From a checkpoint of a small transformer trained on Wikipedia.
Size: width 64, 0.952M parameters.
Architecture: LayerNorm before each block, learned positions, no biases in attention or MLP, tied embeddings.
Training: 96M tokens, 2938 steps.
Each number is 128 + 32 x the weight over its row's rms, rounded and kept within 0 to 255. Layers, rows and columns count from 0. Numbers have three digits each. The size before them is the row's rms in percent of the matrix's.

# v: layer 2 attention value, 128x64, rms 0.231, rows 43-95, columns 0-63
# o: layer 2 attention output (transposed), 128x64, rms 0.238, rows 43-95, columns 0-63
# q: layer 2 attention query, 128x64, rms 0.187, rows 64-110, columns 0-63
# k: layer 2 attention key, 128x64, rms 0.168, rows 64-110, columns 0-63
v43 152:097094171151119157131136088099152116196125174130135140135136128115143101148111116167076139106127246113205112152156142108114091138187099123142192111146116091120116123145136114119117088102181081
o43 158:197137083092137155147150183140175119100102061145142140107144133100119098107180157151101116163167079093091113118095098179115177111092120138104115185115120157180134174157184155135084136118172140
v44 140:132108098070159107096161203119122094138093115032102062173177110063143072156108152150102147129147171164122105155102102114110107134115089119172115137138154146133151184107144109176131134121131134
o44 146:100126157134138097182115067137170159064134124125175120114098167160111156147224106071154081106137103140132171125100140142146147145132151119106116151098076096145127110144113084103131043073127133
v45 149:137124098086167101163083113186109194094128091130131052166135129120104126190131052119127156090156144119125156185151130129098125114163134130132205113134137145178101116195171122105157136125142157
o45 159:109144136191133119076134091138147060116135137170129142146122138179111145072151182113145106200173144138145089152136115098072131149088089118092112156176153132129146154085174135103138120095043097
v46 136:133080063201144143138160105130075170158166172117127097180118131110124116109094143137126130093154176106162040155189096161135118103173131177104137086145122123135166096155162116128127135116179160
o46 134:137153100120146096114172162126166147079010091130130153100109101125127114165129142132147075148157104114120132125088078102091196155104071146145149174146130143117128158110084194090145142126107093
v47 126:157104105137148118143139129137156113193133127078084072073146118100178138183118139084171094119119108159057115145219146081131129123102107176168093114135129124105133102122145116167193141125097087
o47 119:061112165112148107091135111060143176053172112133150152088148163125112076135127109143090048075127133162150105094108103175131133138081128116086127176135137129151132116091098168149121108169177113
v48 163:135138156154174110116121172151188081167092137142117119137145104112127135140081147184125137154126100165164133174110141080144120122077117187218116179166116135157106142146108146179192100136064115
o48 161:128095145140103145125102093140111135072185125109149166124135176179118132090171097134113100048148136139136109120158179161140086105120170099063098156099146138127103165118143092054115131134214152
v49 136:170122139066143162184209114135119118093133162087136129133143134183141117112106093096180137121097209124107158135121144086067086109105108105136124144174193093090169121158140121115113151187129135
o49 151:099132102154163150132125080062135169162183109098085095126139134146110176129164163119164096105141070116167115120114110159162144135139109178070121108070098118138150098156134168195150079134058154
v50 147:095138088126145135185036094146108162087199144168100165123112124108166135161206137078143112150104125162114153127085133193103182152141142141093180109123100153150127134123093151115130127117152171
o50 161:119126152115137141083135185138109080186124145169130100138124090126143108148087161111092135161119192131168137166169143077105092091157107060167101126185173125108092117072167106179164137140107079
v51 146:100193158112101120208132160114149114107128144086103131091085133122136115192073148136092106101088162134073192122177114147147115180159067126159160135102084102063101145131135157141143115126158130
o51 140:148072173107170119060130190117136103184115086112117104085171158107147070101186107137110168140162101132127105162092142166148112111127191069070121149131153134182133122121114095176119116102115134
v52 143:108150118172186132146132105084097091121181111123092133122163154037138100118112161153115150102146180177142152140088126112134136174204076157154158128075107129068110129110169097108146108154107089
o52 138:144072090108144112138183126209181116109152136196130128115120100198140143160158124109145161106126091130102113085147166116110106100125173067087118146127187136131084159104109139211108111109137130
v53 140:047153128148136114174102166052085127104134096105120146187120136134080112095166146173111086087095133150139216112062119159123138151131136156128142140167124079139105099117108172124144112108118177
o53 142:181088132142135119079130158129100079182108128117128070092100144163142123145144113095149200125125146094195162183167119054128073112137119090145098126109133181118151123110098098163162120064127107
v54 136:146060105156092117104067123136138110105097162170161164122152128142167131119188147093141128146084140129099070146073157110114098118100198160037121081143109084100129142107101122113159155113155165
o54 139:112139107079103185136090148082056185141127086164118099170114097110147117108074158146123106110102110115158177116180099090161185080120080113193116152142130136106118090149154148150146175144164108
v55 141:119157179093168164129159075142141125101153113103207121073109107138123154163165119119160154102139156152152111164190145124144113142204136066099128155080173118156125160126123155123108155105177060
o55 135:140138099135139101140156119120171123125174149164118153149153073112115118134071113125118135176102096163030058120082119154115127152087120150072127094155068081178137104146167103177123145139107175
v56 114:088107129135154156126077164135097110166146148070103153148188091022146161137174128180154132130123138150168151128080105178120124168072134096154100076151139156139148134095110120165168138151144156
o56 113:135138130114118124173133119160169164074145118157183071110058130138121123173178096073126060081113180156153174141173120106191100073122147127136109159121089120141102122115114109170135077137163119
v57 146:160095139157122097121155192199212128121099154180152154149114115192154119130156119127098147156088135135109168114086165098096106073094124112120081177134185142163115104158088091096164129122118118
o57 132:085120108126124187140100105079101163184189134108138154142127179086111143102078158142127135056140150128199132122153201139128127140138128115160159070118116144092155127106152139047106171095119125
v58 120:126093141152134149064084118150128100108133162112126094078095133087165153176138159104065143096138167147149095119137139138155081157176099131071084160052119120123115188158069125093136089081141139
o58 115:108129129083156119166152140159170153144113128226136148122170089105128096122088082136068118100168127109051121107140158096121157149118130064139109119189107151152056117104135123096096172130157153
v59 137:075144125168139141170115121120120142178102154170036142161149098166134198164117128083127155125077140133139107070210101117137125117152072104148156167136140170138116166128076156151141117115115093
o59 148:162126106113159136128130145187176115080069062143162115083153162044111076093117135104085111132136158123084124176093101194130047171105137147128132143127123119135140104086140102097122129144149143
v60 113:131161125154118150124100151162213138216116157145164128114135127102139116132108112139106078166088140107129103185194117118122105174116116070116054172098110167141096140095118173171145137113147170
o60 112:137168168077135128104055186125174190090094117062134138085085146111122086127163107206126109146131169144097151138105111103163144165131122114121156140139142089180144150152098099060105110135148143
v61 127:074174130118155115199081131111087122129114113092075074149139104096080159141175103106175159098136087127103086133171130098150132107171105115160149099142114131161088113141170138102194139082133059
o61 125:121128151162168113094168145155156052085093129191134163161157133140085092111105137088117099164126140166140050165106094136113068158062137131097108176157113133138165130063162131160132125122155114
v62 117:111069142105150148122159095156171145171126089125102097125145118188115130132184073095194163159099163104119102100156101179102083109091115125101081130166151116082077163089115080086108164109146127
o62 116:128133150148161152153121125101140146104124116139138121121111166065079151130126198135119116111112181169125146128094084188098140066071081154113188183074052140111145069118119143156124149138095147
v63 171:168148102168134140162193145130161123153160130171125084123135167182101146173058108092124081144138129135080092154215120116120133110071162171142083131116150126097119128085160122180094143113115170
o63 191:138116191134165125084080143061128200098104106049118119085121164142120110133148125176128111127106104137111180130094091145102150177149104159115169135089183102141145114180064148095117121169139122
q64 066:093090146075180140112154114098096103108154102148135141149120134119143080109111087116152105091080079107107173108106121137161158122139155194140105136111119161173172108126103198149185148176216157
k64 073:209075132076088138087145150102092085144115119141135125130125134175118082103120080190121138105194145166092074144144136115158104048154118142131137111110144173161116144145119107056134174137123120
q65 068:058119137108143179114141169132130175078189168109151114175122120124096148183054180149132072148117141136112153114088148141117173087152120129132157177122118105125108061100165144193152107105132121
k65 070:139178183123136093101084191202222144114151140092096113143145101121127101118125117109145116115159122118111137109121079154150113134107130153082145138127033119122166175181110184109111116104124157
q66 063:101134139166118139171123123119051097122116106143145128169143141129137208134087093086192126154164151113101080088137125132106106128129153078149120100102104159194142114105142054118095076127065170
k66 069:104092128125085147154152138156140150167096127148174088131164093140100122139111101125160139134119077087080171148132145149097150220142121037145101092081116170168150099089085171142087115134158151
q67 072:128125246193113115126148170098111161138147192127174073110207157162093133100150094113122167143110180152152148164143149104124142107140114096161130122094138123141167124085082110139119114129125152
k67 068:120167160111117203172188093178144117121135110177162154191087115128125128125146109108153121096111146080085182146100113175064118152112117131091163166120112139165128120080094125149131128186192107
q68 058:130137196085175128133144111141129099146183104115109135192091158107094143138090167132145075138189114116145165134098068097129169147153075190112154147177097159147144108160153179161158174109139149
k68 082:156124167107142092067147134130138125139124126090147123160107143109119075143146160151139056055217173140196134134145139083139137067131126143167140122138125136095114142081120171059178144144117108
q69 066:085138108097153163157129111121097145116151110173127108109122111146127139159124137116156154155087101127150151111130173121110132023147119147190095070086146107146093087050078130073140080153156178
k69 092:078146131149132186187088143103128131103113087171113145141165133153118179123119084119116163150102100093117152076166132156175135149173126137186166128105145131142182064182146093150053119171157125
q70 065:124170144098140141146121135076109103158083072136159177118158136095148123068145105150086072116160145087140117064143157141139112140122183100160136190142205135101078116115116153135158123147181069
k70 066:177108150095125109079121150116167088107131158176137129092155088088167060110191158160130082131154138136122108142127048032102138097101131109130115094160109107145124183114121100119185135116113118
q71 072:159114134147144127108145171170156109128126118063180090113111165112136144129152081143107114098131102125102167150042163189192102100169156173129126094089092125156133157176111142096127132132192186
k71 067:106137143148113157144063144107140138154119130120115149192143156135112143094128150140157132098112140122163140203121110090129159117113102117070124095104155193158093159255153134093086130155126089
q72 056:102141098078163177165150138148188161137076084137152147147148074132145068156147125164073106097155087156150155156087131139126131132169189143104106130117140089163075143099113153108155090166181084
k72 058:122119107139157100129078143054085111123104125107059146142097114091133117131154127161152166182158148112154137135181103152156135202135161152126149144155140084168182095196177070151093112138094129
q73 074:155102163153115129142152131070118139111152166151111142128170124121094146117101093102110146176160168091081096088093105112081177103118097093111131175116091147154125128113130036203059118085109152
k73 080:160170204115135118153193103145157107207135142126148108111117131100136082157115146108115045111097183112162105154097163129116122144101104120107104126099116128124148129089143212147205124147125168
q74 067:149129164164114160153160167094155145134097190168154068156134137174147105096164108161103184130055115142106171160144156086110164110134136132168116149109152158100125121080060129139101153157202105
k74 064:133139131068097132142114120157139133155193163169119132097094130181085096087138133138116219111123131127073114124117099094110113060166124136134141127177156138174128110112130025166159154115159122
q75 068:103095069090144119146114112069118074138210086126094151163145141118131101120062063096100166134180125134106093116132121162146107100132174217120082113120111147167159114097130127113156104157131126
k75 077:180076125126138104066090175055132070122112117111121115152114101112117065105123121159095104153125135101100066135165153041089102108120089108097110149157133166136092124111141106122101127120051127
q76 058:131079151123140167074171147174127050145165133127116137124120086108120123115099102141145133146144115138127125167101135167111183095159096157139128023135067139141175101188177146096109150091116168
k76 063:131122137138111119134137121145112112113140097153176174193139132101117159105059086109133051079137159138122151165165155165073133116159056206155149120147100152086116139197126134102113105117177133
q77 055:158118116124170067119102127097152081121138166118124122122111161151111127136198083132169075089109194167182156104123191097170123086118134182144158182138122159097110147110099191137145116086105153
k77 070:174111231126112132098166191101134155110206151113129097083167133118137108099106096155075159110104139106173097122171110123104115087075152115088096120092091152148076143142083112126147126147131124
q78 068:127147137054180141176170131198133124124131156163104116129129033149102104160177134152098145103116095109121163096113116091127132097171118129079111113128185112154058133095137175141154093115172118
k78 079:124128154119126084130080127087098081125203142147114170183116175088131109082174103171104124144162185139191126114170101100141097101139139134183128133178132132121149126107187150064107122118132187
q79 051:090143156120143106175186133159117103086124142133173095119126122088166099138139112154093124178088153163147113129148094111150144069132102145184121111082176126188127091085095197063101084134178130
k79 062:111158128152117209080115112125141134117091100142171120154126136148132142083133045108106157141123083085099193095149080087165175136142100063112118124136151105153149136133140108165063128170173088
q80 052:115107080174106133171158152188150137099028104184096123125162066131141120131125136094157201147146079148130115146193108132126146132116145123165118094175102164091128127180126145101137124155083113
k80 062:088108058147095119119141047125062101117100115097184159116079109112115132146078127115105182158110094097108171075150159142142122154120161126159145097125083157124129100138095050128106127092174140
q81 069:110098163164155145144140066228130090123185175132151142080125139116139156123145110108109121172092200134120100144114144194152124145114164074109148180100190137096117093113143107129166142146156114
k81 065:182142135095138132090081169162163097121173089132122137101163124097175082096160085142087087146129153191142086109173125060118141108101151107088163102164136135091083137074166125172134116106174117
q82 052:140086122087114145086071132092110155135161186126077131151115094169109128124063122139138177090225119112125125153152109089089128139105092181137091091142107121101121148143098124062116135092102184
k82 059:103138151178188068137124130139153149132154081106138159150116144097134201154102151150119062135113182111103082152101158163130094116124110209146138149118125128147104072144099151056154184134131166
q83 063:090044139089141139080090172171124117154147113103130145132068094110102106152046134178111127140093159147157144187133144137192075147155167164141133083137158140139095106151108132106137182148153137
k83 057:147106090124087193094118173138165098142121120059181127161105098061159133112111146131121107062148173095123117088085109164095160066132136113115138141122141142096072112112078075172140109089147128
q84 074:127145117143088108122084116079088075169126137141100120171120135155173129091088112119131186133170094099139146157182131075092131159138122176186090072152127153095194089162135120071094160095116113
k84 054:140145111143163079109097140091099167133168100126123136168096160137115086129050149103139135134177151116058099139150114095133117075179102139167121174134174197123105073127144077107168182158132112
q85 059:132144136154132109126065104103054059135071094141130117114112115155142161116150130086153064115108128132158152097142076101113093069108129140151125098121091143048104131139174158127115146083065081
k85 061:168091189193118203114141155149130083158144146202095097082159135107166088067102101102136134100119124151131151127132075123091145146111182143145135157128097139148125179095106170097116152182141137
q86 058:153102144133141111134141155170135072075146127165127137158100063107173106169038087143135055136208114145122151101151078104135140121139125179177130104130120127132134161150093178093106157141155153
k86 062:120145185181128162101124070125121126152147107066186131083117103117108136155081074131167073065186135100114119118147093174103140176106151136116132091083144097120159149188089164122131160132162144
q87 045:182161137107137113128137160123168167127070161084117186137204121148155122093109076134068138129166119097086091175125079113139205179130171127118109167105192143129131131126113120139160115138091108
k87 069:208165171117140079075115150142160096137152178085157172120123153112170087119133140168104093134144176152130117164097100083125128120059126138141128115161162110171089187131130135119191112066131146
q88 065:146106168183136133125126163129188074097128136060093110083090132103076166148136125110143091152076171113130154158106089146139123079085106136034149137073102178108153099171118116130123134138126147
k88 064:196167153146178120105108097197183116143125125096155121085086156111122121113151112111092091056133105168105128136091136071156056065113155127093166114165087122123098111163110091088125128134137137
q89 054:169105122125145075088126155137163112102166103134128075085137130132098157157161146099138126092089106138111166122131097140107111159172045143055113124108138114073167178162125188193151188125149126
k89 070:165113152113099106078165076113108098129152126127138137068113169157100113103154145172117083058211131157155078128148165122108113090157136158101131147101162167067083169133144099077123137152083135
q90 065:146111124112163154119111124092147130159140085102118172134183157117099157100116069112151132109216127116105072165139155176124131204126163169082112150141078172142164131187117080102148162122114166
k90 076:178072147109127054097143126134171100160133172095140110128140168128134110118127155149112088131134157168164112189131172075108123109068051135122105128139108151113073154102143115091150101062074154
q91 061:113150139197138109138187101136101106123107108099140075089161184124141162063166117120123045141129124140204108107126161126132119101117163123161173142125118096162086143142081196111142109072139147
k91 063:115129142125062156134103118094127168109129132154114154159170136149095138119124124120177074097159100061157189128172085133115106154094173111098094049161071093140117137154119139109124100174129049
q92 069:116154129090118137175173126118137179139054087126145132080112095101133078142170168133170123062090055143122172076070161131135158065133107102129127102120120129142097104118122145164147090161177113
k92 086:055148082119094122165103094128082130103066105164118124150109097116129146131120095111142185167086058107127162096120140142153115177168104100130180110146118098145186098151090125171117118164187079
q93 079:065079135080179179111098139146106124108156087134133127139102152181116075127133134121125154119083082150156215144113139108165152066167124188166115143107155137107127107132171170166164128178157128
k93 072:117107072102090062094113127117079077088151142160091155152081108166093152129090091129108147140109150130113127091132155066138109045135083132174162160151103137120135134142095098060075117133127091
q94 077:210161167173110072138148174134187127101122169099133128131202162128082157100130075116103165128165138118103097151141124143150130126139095141127147081132102116157155168102059125070113110140083171
k94 065:132156167110148192105127109087113137130139101088196130145105132080108081098116132145108099064092114154145189199067130044124124130083092168140129101129140132154114134111145136146133115066128172
q95 050:080103171159126146165157097157155101172078116169107150109176126154110141052143112147168119124102114142184106162127149094122138166131175107105162107145120171204171068123119111125103141083063128
k95 069:115120121098085147152136134151105101171120127105123152149092162095115110120077143102177162092196116129155168109114184165116114134103122069133141121074138128099077039070114108161148098068176113
v64 087:154223088103073151157125109107151149110108108105133110142109162087155083151181087085183121151135133133138106099197133161144121177095125140085132137141140042172137111157133154139151085149128161
o64 089:170181138177088152125142116104130182124078074096134102136133116105143092125157150165138163098070105111097130166070138176053136143132075140120125095105124102137118148118102113083123081203181130
v65 094:122143166127198129120113077044140147072173109104183133158129197096111113116155149159105084126126163142135125135112140134136084125135125094101140171148121139127080175153135075062088123101188103
o65 082:131151201198077134070137131107076119189129120126080143159172128109176150124073155096102129101147130127162068105165113126099140126159194111115121102146151117119108145096114146133187136139055132
v66 059:151110062147081119089047078120105105162094087171150132133114095100134138130143176143137133069103110130120086082139117102129130176110157063086105110098142134166148156142089180122093168153102075
o66 049:142140108124144101134196153121204172132200089122114163156173135149154090167112136081127165139158137123155083146157161144135094118165124121083097116167061121146124196109138098128176098138143188
v67 076:153146144106140185129172108157110113116176120140113115148140159149062188121133116092122132148162151224102142184126116116133214166149082121139147131117131133201165090127143117143101157160111183
o67 066:089110127143140124159140159121078137131085175107089144143108111131128136148094182164145132121132113097185156086123143095155112081109144115196137142116062178060088061170177146118146178080129103
v68 094:110100137138108202123137157219100102112154163146130124107138135074118139158145164135132104187098131106104154182102138204119125126093115169177116178081131144101175131116129117184135089178136169
o68 086:091156055093148178135165113171092117128168093119139125155119120138148096072106115113099116188112095065148152119117094154149135181155161189088138122133209133160153119132131155164145133115200131
v69 073:131159122144138160111169173194163117149198161178122110106111116082138144135047130140086162107117182145148160150093161127068096179165155141107133121083123156150146162159117071119100081153136116
o69 066:078129136068136106137085144150137153069127111090123133165165139154097126116141172162125137199169051156122136119125098150191148117093106176119091150179133067178147091131174136112166131163141156
v70 073:089113103087109136149115092121097149131151108151147099069171159147086084116160143103124182097121097113077127168139078229103111100071092124133123112150131126133111145151085099151070142136078073
o70 065:168154075148093205162136130160165125166128086116113119152117131087152118086069167120132175091119152135184082167157134064158141114105139118120092095117094135161147152149172094136126098162176190
v71 074:132136095132173086131089134137156138140096144100091049168098173171026163146129150157172099101154136142158120087123071074159106149134147136151148172113099102135179099165144177132143131123109140
o71 082:156119168070153122125138122116115088127207148128170162168167118131126175129138120146087087173174124123104162089104162159144154104181138134133179135174095181120053118137132108132123217123142148
v72 071:031058177082158138119122164157097129190095125171050127167132133125142096113135109134102099166154129125101135086113098103085112147112159120120103145134151162103167176125155087155180147122107149
o72 061:132123075066131142134093131172151081127179168140159165127121119115115167141081110159091103106091117134189124167123104128186132159125105166085122105104187121104114132137153214132098209134100114
v73 069:137153102103073082102116120122131155107134107110155161072144058124110120163093148080152111177135077099084077175121112130114096149086165131076070085099075101087144132114093119126193107104119132
o73 065:145136133151163129098133151167133119144060118096088117118137140137120137083136092147145204143084133113082139156090150148101161147212099187163149099104196112167154139180088133089134096154179149
v74 079:132128139095139097110122144074152116156115136089155134162115129166123062117168132196041188179166168111147164099113143122106077169130080085146096152117060128123138114146148151125074131099096138
o74 073:178110149168122144130107140173130107086079101190159125086119149114121180121100142093150085144159106173091105120141090107089149104132143107112144233144162154137080173103173104171133156138104082
v75 075:093106071116124160122170121153160144121118141089107134131121109110175129133071110136211117172114081143180128146075142145121124139140174119075051127064170160077167068122104126154145127155140129
o75 067:078128132084163145113104163155141094132112085161119133177126123150085150126149150138080171180099124082100175145108066170119146193133096203163066117141133133171123115178156154122118131164147079
v76 070:098132140085139125113121085127137120103185179136158189114048153164164126078085093158066115112161088136159170066122125138123147147114054090167098151133092163107098162108121112111088117122120150
o76 054:140081081178127139164126145098095109117126117159134108128136166164102104142127131078137167162128205173119112164124052087124126070083155123108090183134194157149170099128161117168117167117100090
v77 080:174156153157054097124189156093163176125122160112109132106153130156122098101161123108111159120091119129050132167105134143149127138179138152134203122134129117181043168127144081099140078112125117
o77 071:142145138180120121152104088159127156132114118121131128132120152113174099128152144152158162083184119189094079136179227155109099083083150123139145091150153063163134147125108140090147106129127211
v78 086:134159088125062153105187155194167142147147109097152159167104104079155110061167174138122156079122110107135103150081130169113131097119130116110150099112153129121153162169147123081140124135211074
o78 096:098161137109097155118074135109096168077094057089102087105104129132152067146127170130137176143106118119113152150154140117091091143119091144117054090115141050182099130094138089092133102177119147
v79 083:133085106111152128117157072088096111151092166113046035090074100068147112123090123108138115150055152081158123131112146151122103087146101184114126134110120114064134106138120126134119085121129144
o79 073:098148115143088092111066118160149137097169111142169138154117094136085153122146064156110079168152047128084138101120119094124117195099114198119116083146109094139155106121113124073143122137175075
v80 065:077065152116155131110082088118081105132184107120151130122106144109131135171188123081105056137124194118128113129108149090120142118090114120105163128052077198094128115070108099143139116160128107
o80 070:168064106086144112077126147134110053158117180115108134116120113154119173080067054130109120133150111097115135120121123120144101143177189126110120137123129179092109110145099137129140186038108097
v81 071:127164101136109137127170146190129146110193138173167122145116071090137120091134146100143092074009128103112080151125157134103091085134133112144152107144173149115112129103148121102143069119175090
o81 070:108152103136094165136085131117074172094124069076144088102131135135164072159149143111158125164162126115152176143160165177162131138122127165154111124125183065190193164108123108135134099166180151
v82 076:121205123104138118054041136107157076128141120172132130182116130091108148151157107169087101137098160194171147151083128076124138137131154083074121109121085081138130146117107154103095113110141118
o82 071:104051160155129115136170111111074134129106116056083156114169144154135149138103162103135131118175075092108092067125118151067121100155156120121120153134119150087076104119139120125141193108045140
v83 071:104181131116037085125104147095128116112122143051079065127138147111109175128135093179157096146112220152144174125134097144121158118139109200136143118149105079147149107145151158126134127118153150
o83 059:156130134147186155136160091126095178169186143160170134180118137140163109104169125152142137083171056086061143092127176133105135147126139099123181117172078171115104116106114090118118190125119163
v84 068:144095172114148148125147133122152103123207146077138163099141105132112139145223122115083173171095186173065116116122166160093120115120080122135083141138110137181127143085116073114118119105121184
o84 053:136131097196121128139139152206055125146031101152101127107128127134181126107098147131183119129172067109164105157178123094149098136113173142141155133095168164084172132137137145143141119111096112
v85 077:160143110100124115126137037131134094107159146099154117125119104116150100160132136074124176105071168134114096135172194180117077156122090118134147130116118035068137106118088165137096087150129164
o85 075:143179094175070154140140160152140201099061062129148104093115118139127113127187113146156102123180083116132146144155141096096133130137108166140101143125133132161142162095124116068149082154210092
v86 086:084100162107124079156106128113077148148128166087119114119048131155114131141085171169120097138152097134111172105158040112161119124164090156160105092093100181101116074104137075159113118122082131
o86 078:141071087090145129121062110117108045112166134172124119151126108104075159074095052103086085151109169104097114095092114116122129082113114102100133182125136134091111119153133099155108178091159116
v87 066:129121024147120134166234145149139171163124084093161121146136087105105125118134137134100156087092070103134093161136136063117110078120120171118140099121133163120117144143126130096176128092172136
o87 066:124119194099092163120070144161116147051090118098166125103096123124165125162161120137166070121103151174127185148116196184126165172159137140157114146102127088142121143124121087105098105181174145
v88 081:106136082135141156119110127178138095131173085112137129036096125120142138128070110121141087122155171115130150082089151101058102129144114162089051109062116130101090166104151113183123126146085111
o88 069:090123127092148123144098110138129139094119182105106161154122159099091120131137153096110131169074154103133148156142039160182150136131112127119164168131163138090253078135112140123126075140156113
v89 068:110134147148101160163195113061185190133133144111119124149201147154094173112146079179102139119142134132109155107103153128149116142211117133073139138116171139141118151118182109072089110118084157
o89 067:149107162147092131123100169125095127124117105147172153170100155093170111164120210100152106071167127192146062141150132187113133097054135096176156151157140097145127180117134163149119155107105148
v90 097:085168161144185104102125190100163120138068121129132132136167221167113133134101102185122152122157157114141129081177080118121138161144144113119150181140131076199115143131086082134080125133108125
o90 093:145160184111112148142137103062132166142164157118129150165159120078116161128132197126118051062127149157169103103105124139120200110124096079117169131144088158087076132128144173134150164128089160
v91 072:148098130109108085128145149075187177074087147126143176136152148189067154114085124132140128078114143131161125101047071098104112078112149146102164198162099122116130123141120134075151105130110120
o91 072:138106196115151130102097134064086057163128157133149144118123171148111146114121158150106104141165141187117121129075099121138165096119148073153142114172123166151090082157133118124077201096062104
v92 070:153153144097106104176091109100130165200093161150171137122090071132078122175140067139167156162091150143156100154088120143113092156127086117160055153170111178121124111120128142139156168095139076
o92 064:143048090154148112166074126123119080121122128106135143139142172138143176104130086099097070112180091099089161117092165131165146126162193165150134129078122154113134172170139088104061142160159115
v93 101:091113128118165152115190189198122152095136114084106122158114069097094081120069115105135156148123121108083144142119124144102141139116119144138030094133097080101152051090150089156130125131125116
o93 087:085177102089164178155109125204139104135096115161139108080125122088105140137153157138118127185090115107163208132132115147197114162140136165152165127107180134129163104135174158182124128176167105
v94 086:103113087148078169156111099146109126166120072109149103097152123116125147102120112116194149167162129095133120181085139168142101171138136140130076100070110157089115042077179114165107180159124106
o94 066:099118071085171124124118124149201107118133145136131158135075159125112135140117115058079149123077142077118186128120103149148111167187154166149106132100108140139151168177110121150141049107195099
v95 072:096085183070154124136099162136151103131121146114145113116104152082120104225087136139095142127143131117146140138075062104088103107154101080091113142171074145112118121125093110169075135115166059
o95 074:142130139072140141140106131125124106120155213130095150177133169176096216101111140150103091117135146118132138080111076107165185162152166130137115160103133176099123110187166157127129205118105145
q96 123:103134172153071091114129180126151161124162148101081131102134119165084158133091108118144139145153153133167103123129105082121209099168075198120060145154119105132199116126106170103136131146074156
k96 109:097105142134153133130177111095114115114145207138149166141119105117186137151124143170103162114101172123120137109109103174114100123118051115180154120127189151083075080091163171109120120157214129
q97 107:105124154117104162142112170108115083080178217149179170195198115159127113135068129127148121143160141123135091095169093141098131129196122152108117119167118111117157156054129156097127119134114112
k97 111:186169058166130102119168126087069142193136112097144147150143131076133137114098088110135203124109181163136121139121153132199147078089083163125154122108129120123183133082089122108146131096135111
q98 110:143071100064060121185132137138170150136106144172114096144111154188098132130118159084190142094154136114131103174130069084144124112150128098104149135163121113161054146136139124105100053112096134
k98 137:094185187128138124116109156114120150156108105116102182154139126171107095160152134158140181120156141108123128133122123172049113152128177118081104092122148099095135095043076111177138072160108081
q99 119:138172149139179108170118124093140125152097116119116108137123139174122104148193110148152083101099176155143082180090132108156089149112142155074124225108200126120068144183092132126150107140146143
k99 116:150116163120084144163106107102115149158105136105197141116139157200093151166096169120155148165112134092146136146158116178135089178119129046092127118046112074149131094099129089150107110153161095
q100 116:138115106141122124084087114121052116131167122148105176187143102137123183130066130139144099143143094105083089150106109183128153137162087133133163110128174176089080064177145195134124159117135090
k100 126:195120151093131102147143122088174127097111142098129132135122175119101120125201133226106100107100158152137095079130119077142140075104072125102187188118063105100134144131123137137105154103124154
q101 127:096136162146157141082121159058129155146107146096103049109126199135098079127141148142179153144110139104123129127139121135105149117084095165117170111087170101163167089058110174149145136197107147
k101 120:101108104103148138173120058139114107156130144121156181093104059097173152080118113139122177133067078096165137131136118130134100123185095131177085099144124150108215107181150095140127088118142143
q102 107:152094119150173121075159131085113150132110087072113138115152158107084154140107185127105163124135110118104103127099142204066080174122129159082200144068139132159121107126109116126124100160051115
k102 111:114150119148070144142099135094161100144190159133105129115140123074167168114097153115114122085151155118201130091187151070150158164154158138158107142196051123159185142114130121130100088098125147
q103 118:125111119180142089086145163109147107150153053111149149126120167134083163138069174088145070155131151096153148152091169163058158117122098117098112094145150119160165140111177169106151171159066127
k103 119:091144110139082193096138111103099128126148177118144143135104106117211120177123142153120110101047150165133146101143148110119090168139163157195098128076120188091140158132058147153170098133126131
q104 127:148125115104172113109117111143126166135148206115085151191119112148127148143081212144122154134078117110130154147097081096096150105107095167101170122119106156105144097144174138093135136159047060
k104 126:154126094134167156129134140111174117117109128096144130151183175085103172126120120140129152104242157163137122110161129128113144186144110151117128145178044121145150132092126077110062109110077162
q105 132:146135101112126141098145123164106082083132156167073154095142093077159193053134091120121137112154131059107067111173143129164100127131143073093125123122184150153063153140118165109147133086160131
k105 141:194168195158147117136146171090139138128115096114100156190148133121089098126154097143128071150121156113088092133119133137141168069107126140113139172163072143129183189171197156144073133142122136
q106 108:204157097078106178140109126159146138148101150190143086185119079092149107152114138131133162138144077092097146082155109103151065131089144096077144084172109093151109152117137096177137110143154085
k106 118:128173154123210128126110119120133148139108080081124126172173135180080116116088127110154085128177164125142120135110162108118210128149171144106102130171108096173124136175087123107197061094120128
q107 092:124132109179089198150168150147105069159129165147115120144186122105089092064040144130156143155149082098099093089137150131103125133122131118103125115156136085131101121080187125091148163191136125
k107 078:146175118105174133111103156150114178202173091156097110091145121144135170129179112148126163179126201084141128094106164118162070114071153121141142071100117136133158150153082168133157084115126164
q108 116:105110079093151118138151137132125129109095138152111187112118053088149125147099135120069128166094100145096099131123084121177149151163112095131097207165161150087096111149214139147181141181138119
k108 124:182126118087145145152121157077122121132117120124157141115160149166087129144191064153126123109076113140135129143085077153188121128068151169105127161120067124166149128140194125138043166167103141
q109 135:074149225197127144101115129088129104122133144072148150169138135116123121113113136143185090168062123134137126150124153170121157138090127128120175084087128107064160079111138161161191120139154134
k109 140:132120082134133120111115074153121128162137138152177070044121146129123103088136143186094199145101124088130130143162081118218066093121100129167148130126146081149139158138081147123147174151129137
q110 103:109154163169172076136139132051142115152118079136107098141127170183094117107118118120199116115116123167084122094099145085118179113141092187093069078081109134111165097143124167136170161121142104
k110 133:123104126124098135101104068069152141142137192152137150166096109145194095151065114174124190159069101139137087104180056104118076135138102126161146120122130116103121096139064097124126150160139120